config = dict(
    d_model=640,
    head_dim=64,
    norm_place='pre',
    norm_eps=1e-05,
    weight_decay=0.24,
    warmup_steps=261,
    decay_shape='linear',
)
Each number is 500 + 50 x the weight over the matrix's rms, rounded and kept within 0 to 999. Layers, rows and columns count from 0. Numbers have three digits each.

# down: layer 5 MLP down (transposed), 2560x640, rms 0.0234, rows 1089-1135, columns 560-599
# gate: layer 5 MLP gate, 2560x640, rms 0.0269, rows 1090-1136, columns 560-599
# up: layer 5 MLP up, 2560x640, rms 0.0262, rows 1090-1135, columns 560-599
down1089:529475478498560483518483596483474453502511510476517534545553498519559520538461500525572407477582488540491460541409530500
gate1090:454478507508439553472528472565554529487557625502464434443502499499567523659464459518494434510489491527482487439456489473
up1090:544471515538529446482452419440490506521454532550552473431493395590539473488520472563487482520526540557507459537505496522
down1090:490508531513516512388462470547516429405566567554592446437624508557564419502371432464542508492395579465606480443539496522
gate1091:533475590473524595522598550467501574489483563573481451459630484469574518568473522489485499401510490445493443413510482536
up1091:552487465453467445507508533478453556547364458485462537536529512577496551547495531460502560583514455440598576522506515469
down1091:472464496523343433454476469491520459471515527572450526523472509505485564536493514458493612460569511495497535457461552498
gate1092:511496501481420505548509573470493523421507495465435526509448506473495568531485552450517538510562549487496557608545492528
up1092:474509518469577503546453442427459582436463511523429441607519564557477505488422401380544592569486592375613459408567381485
down1092:425533457576557508557452502493513487463429431593517500513485511480477492539441501511627448484572516490528508529462478444
gate1093:430489533469475516489515484388473494563551465554485609529433529572474557475567518533424519522441549427474555482515489437
up1093:531473505487415533444484454555472569446495541402488433458530469517566525462540518459587465467515515461549507498538442488
down1093:557482543444569491502442492494578518480542606522507517440518514521441510428513460469465564536519480498414479540500500515
gate1094:534460523539506498452469567540424453573517554523455519525472450576561543549514537440490524449483473446478564537569520480
up1094:489411513487527511452449566552602532450465615527610547501467526572584488524495552506526408567541500448438450545551553422
down1094:552493557458594528552554489439506440459487493484432524515590472542516582471510547495564432389377482561555497551474465417
gate1095:542586523544505457484561598473496619481544476538527531498531463601428479495442479490535593458444498526514477607482570518
up1095:526487447463522566521473515509584647522485496514584499523486494549528585427521421505541595492401602460528501477463477436
down1095:479565542450519465494465479478440548429480461546523450520603573522481544489478412539582573418579496478463511579335508499
gate1096:389502442504463486433494477461515549547461547478481585454494617528546516498532548527489501464429541540481497462503430527
up1096:499425488538499547543499447566477491538492492431505470495488412439574499446445506430430484483539368449524417485465556528
down1096:520563526516600510564491508457463496533561433461495524514475468556472501430577519524468468502583381541527511468420488423
gate1097:505503470536499535542592444516502474498478549422409441470519452431512503556421479461502517529550468458506542490556541607
up1097:448454472470450509477571396513566444575556570577393472471469568587465407515563450601486438445439384531380536557503411481
down1097:574494548517501490508577512473483529525455549454503551454510545476497463444586529520565429518451576541434423489517478478
gate1098:495498545495520520509494479512594460532517544595546494524533462428507461530493541534501448544471524567525390463395374457
up1098:503487482425490462542521564512524517572449508387437533462495450566481529455426447549512548474475450539488434455562405549
down1098:544525535460437489490547411444457474480492416511505468469470457464485487429442470544416451466536433491553532506500505489
gate1099:499416453587489496459475432435505564490459412429467555446525567481459494549497474561543440543458573499568570574464514555
up1099:481549474429482454556586440434475574526454588379558467554476579454522540519474509569501608450510439465506506514527534418
down1099:475539459490501526501464451484477588471506517534428563508491574506454537364539575552545578518450512545573537572535479496
gate1100:433485518472488621565548461565457552453455487486473430544532499468525514530482491514444548494461416483439540407454495565
up1100:490455473503452591458523504436527503494460497539494519593490541564555484489483586452546408467555561449448459441557507378
down1100:501527532551505457478432483546513523420452427534448474500500486483493480494556469407554469477470572480390492576507528477
gate1101:486560563509511490441586567435455451458443466484447541550514543503507380419442504464472509570529414501490471510574502524
up1101:482502492547470523561512514449483452478420514601580457485385426497535548523497561562448565534376496557524509483468543533
down1101:469407474433484559497430443484510514573454506537473488398521537548484498444565469553496450444533466508533491514466452502
gate1102:473502521521369530555474459392474464414423507500475471457489551585473472510364441432444522453438497596481458433557528433
up1102:529493510467600477498531503428548512459416504538550577546530416450468487452433355522471470417434440462561503471477546500
down1102:564485459446416583478533470435572471393555489473511500357517501409429470521478541476557432462581407509614471500479506506
gate1103:454544564557506463461537478368525508511481466387560460489518468421411507566433524498380543520462514452498511458484549572
up1103:474605537534500496511445516498532503543559523409510449544531457526413467592457527527490517492581412526509520584451574531
down1103:552606507504476431504483480480465462519480548533454402465525582463460474399560568529478471484471495600452449541446536444
gate1104:446545467451490503459471468457502636511465476529435426518507560554506539466432516374471470565575649508475452457522481455
up1104:575502536546504590490483471558487555464538480551447505456448441509544475604459415580560435435534490549540517524462513526
down1104:492556459567514472443484412531539496532486444579435442487476539490523493424425501512476516540419596468574477458490475569
gate1105:401488449538474408540488463482491487502500472483524479466522604498538483604428556522483524445391438449580466472525473576
up1105:626544471628633550570504490439421496533402598460497577393409507547468505593520558436513492410427524492456541479573549523
down1105:482520600523479461501423541493395491569448469479585554591460440511464476532446529533520505532478614623492522437450528528
gate1106:521425472470490494552545492515457525447415517426489507506472502461540542476483485516472531473504466473461489426433580563
up1106:544495411526536470508544518503474472571551524552467482510530454512526581485459436559514553509457464526485522599552526501
down1106:566518458558564519437459425447533602473510440538503491515605494571442503492487434553554479502370507486475577500538607568
gate1107:492466401470515556525523532602536495508529474513379613464563419510485547458525530534512455548495506494455490466432555541
up1107:556482490511449457443568565440484422505514532461490455540491568544485447539459531476446529616482403481521579526491518340
down1107:382444547474538529493554538409389512517524525508450490421519515533487438565481599487511477449457527545555440561472534433
gate1108:544507508450500585461493504485408482553457528449458398504473518494466542523456537525527484469613511506531472489556401403
up1108:521441550468542519439491366458525469481501587466584567480481497532463491518436500570475462474483441508434576529494459489
down1108:439434418573461533448433487379565516463475533474439520542531472512539388461536527439544554493479505481546416500506451597
gate1109:503510629480547508444454502489496423506470520456437553481459540571558557529550523427450579512576471546507507502514542424
up1109:477564533514533476586609527529508496537525435535563565478519495406539484509454509443521483486524517474511527477433511558
down1109:476531606463518494456474454454528465565434515496534397567470540483482562522485513481559506452497559539424511421521465534
gate1110:401448546503557498548536547484431448532456524501436497521542442656521567508613475564473531472544529477567466557431534466
up1110:497519423498467471592485464525555517537552457466479479469606479494574493551553591514510503456513491504571546527482530424
down1110:478533520458500521529548514521461663470479570563534528561441459527481561471574526502524561569403508439529556579510491478
gate1111:412406470481533506492526510514498486548465571477490490534508443440593497573542446492445433571570532490463416569479524425
up1111:494430491469486552468530519399490561475373497533446488484516517571474511550507537481502548444529521505592589570483467563
down1111:500458475577464485521556527548501545531482496519488569525491547465551567463506496506556536528506517393559499594452447469
gate1112:453425453582518454440430531608546503504417594456522485497573459460546494544557541514456537486503436502506562399422474488
up1112:420619528458484534505413482473477583532477502565498372445407534589521543487472505552452440476375608514398424608426459480
down1112:573576467445572443516479546534440585544420517456477486482438493498456459521518520471552481522539504505525407579486576494
gate1113:456486617455473490433341484453513470423498437435504536539579441485480566468464530438445511544589493489509470597475522482
up1113:456481415473444531667511463546450428623447562520426446629398513531584542542542532578497461485430505483442478520464480458
down1113:497505440570481553569547507534521414508393528559540515505407520540555514419526456443528556517510558536564499432417509594
gate1114:471409528475493520480472418470502547484498526457511534543515481477570516480489478473453541454463490435452526481489476558
up1114:532458507581518530549488511575460446451463540462560449360541485558492432446455449487463443503547578485488459613447446532
down1114:592552484469505474567501650410529543531435529481530463569564557602538462458569585429548491521399504507488453495491522493
gate1115:473472490506485494529527464449386519377509506575525528563481439456543515460460468424436495530473566486519387485487435407
up1115:483492520472469520557466496466549496553548537503559465497398551501454533454525586486507500565436426538572574583511506492
down1115:558491563463454566509490452521558485559528478385587501500428572478495597445535578489389570558479542552473525581556512561
gate1116:575454464445511548507470436560490513450503459634488463533467477492485506514505555498458477486465522418394418422521399430
up1116:448483399514492487445536538441497594437525503608481537560420425494532564485441465547390438600538516450459537539542493470
down1116:476510409578502468456532506493503503516441544455511565551585563515371446495517468513554491587392486441540559483473433513
gate1117:470514432514523498513524513583459577489466463483422444543535455417559515429540584526593488459470497442575476392525525436
up1117:580503460529462447515539399392526585480603470589618575559423447464492540532555411514486512500412525399447545443544508500
down1117:492463405429450460423527495558508540536586520537551514458396558548458463525459491586507541532581534420520398501498583443
gate1118:527541597551507552475543626412503441499578492425477504609573605450483564424450532535496593493510469511557449570521534498
up1118:569441579500538561479522501527491509484503497526463475473549614490565567438487482471481528380452487467451464494529516524
down1118:578526528452482534519505507445419488517553484419565497510537490545498359560451573474559473464533539522517541497491465413
gate1119:487483582513522521463533452464513403497510463521493481463486429468544470543566556545473478535578524551524557539476556498
up1119:447435506453531476480443581466494491510490534529514479435439497630548516557536511476455451592473591529443558518582494468
down1119:523525413522524523495493551489561551419555532501577633532463538526585529485447563417536393496508533446532530576483513446
gate1120:544508500534361388581485472452404470391472538437516423511462418575472442624451526540514491522556441426521521504467567498
up1120:394515532531411519493459460492492480391474483495435585417442499568476443415484474509571467468597483373530567473500516466
down1120:442543544527453495520479467477458417478524533532442468408524470598502327589403426438593488494521466519521535352446471528
gate1121:535478502431473564452551488406536523494487542567442481545488461480536495484531490438543590581436518486492509525588448497
up1121:492549506374546482604490465426541518506570446441558482406417537485466476490437451587513451531574458438500437483468466491
down1121:435568547541478565544464571406443580465457545499509515536506509505449496504446515445496444553460475491503503452585552571
gate1122:555483500503492602583480537491462544446446575482420524485447489432486478510453467540465578469398403477609469490504520541
up1122:464475433498414508428510541558500535520509474506485502529502568458596526417501564473558529525540557403456564457447469526
down1122:512518559501413517488432567418519417452478458426521475476507444502502510488586431472465583528471517510423534474453522474
gate1123:526419519460491599551525554495511503470552507536524608483574573492527527526486545500556488484410513462477442450431455530
up1123:398448474491468534507441486514462438447476457542479557484467570484432641520482472513485528539548475456474453522517560486
down1123:525507517465458462538569520542478514475435548479489505446539435498462502491555488486443521495578522482474414453534539531
gate1124:474511520507507447608480471548566521527520529434579453427540522450483588501555487420550566511541465530483478395548495484
up1124:439493512366555661510517403484464525489463529565486496548496498488502518410511525554442465446589399531518484561466421478
down1124:383431469478485549530480558489472442441535539496541435557455528503407480514521552447527471492494464561471416537477521543
gate1125:554510539593497524475562469416437471474499533450511480401396389569470445540483485475501543642451492466621483488504506459
up1125:518619481464478488431382509549503585583422501493460447487459421506561414465484474525558504485457519471532483479539440579
down1125:409450531476452524484419462481473382421496488506607500558527482489506560493492454486488515557545556513567430522496514523
gate1126:543446382441537421568510427531500494466446511504533431494483628468493469497519451517493532462506456536470482500510428379
up1126:512465510457480490496551524489523629539512496569565429496494530553496498495464412475607519545497502442548467484471488454
down1126:526427589539528451472466445449549469581580503493508444552490565479540523457405472416516569508459468615596481453461438416
gate1127:480513382524473451469506468518518460403457540501559439393572482456433429462492527503444450539548539537490429565533434529
up1127:553471445554515458518524508477510379484497546523496577516481506519485440513548468557565481477500429444504607484563425549
down1127:446583426624594478539544596553580490476536548545497513445507444473586545422489520552424446502539557520451397554527506463
gate1128:480490571476503426508517560411461543515512574465519539308543471471499513482448456471507531493513538587486515446537442412
up1128:498467505461512469531521552455590509606503385459407509448564476479539500375508488579553498550421480466464491545573592519
down1128:504464519462524456509615516440536553502571530496507511561530573442445654452512525420467465465471516483558514384530546530
gate1129:436409457524459456504565529507485516534481444548578434527469504529501527544490553442486657491558468440521527540484562484
up1129:517374568475560517517523530462497540497592440579435542584491479481433559585504453504513499559410459494540478440492576506
down1129:475429454523436526458600530412517517590528404453439455506533464476495536446481474436434584520440502525558540472400577462
gate1130:424541447492558542585544482423449559484545442472581572533526491490474622533496510592498514486466565453595477477414489519
up1130:479490488520569464602491448417448549451508440494558552486522500480439561510587559497479471532495487596480497489557544603
down1130:515461418608433407595514521604537532534478439431545573580520500490450522475565558418436491577438567473525526580487526529
gate1131:483455508505405449524505525419589475454388437398497503451513557501497523562474491434579504566571475489486482434536444567
up1131:504454425584479454552599428541463463561472439463511478575446421490442481598582608554537479579450537448541491514443446409
down1131:425473421371470543534574584458495474542568516390459495543486476423448504567527538429513510398533486457532470412563517503
gate1132:541554441508519419454418567443574498469499496421539556495392529357530403598470416427499481552458539546507438635436538528
up1132:581475574455475535441532500467506536444598503562456542506498535510519463536402495415456436429589502495598469509491483490
down1132:485566474524451517458463518522506563479545478498479513403484535559483574497427557551574467460493486519478572488414552496
gate1133:489489477506433505483499469485508529501494412472449500502483562448551575574608516516502525491455423518564462497462504461
up1133:492492500533502481525475517534504553527540462485441446384412593543524568569542414466487508503461495545550390439494456504
down1133:489434555401623594459484469554423429530542494436564560491443477491502600550571490517385588439452509596487519556528400442
gate1134:518505519479537392454515574558581609499468533521420526460490502478503486541517597486373575502546548405470457433519495486
up1134:479579595503595564517532487481525513596462506537460513448468527477524477418547495507558485509537505549485510527506565496
down1134:537405508448486560404489543484564441406640487496454488454560597550500458524469625533495492479475662564506494491539590420
gate1135:661454399467475478585563471494516531519496565500485544485489542459481554492500542464495573569474461457447548428490456459
up1135:501475433456483490557521444530557551560526483402587541553599460471565547489511537540467457418548527438437581517429504563
down1135:497505446485426437564486531453470492472485524463539485544520473444473429574519515563499516405447561522540577501477487430
gate1136:572426505544477502493459435575596395462512490469516519478546493529475483478527521565479537509464476575388466419488631487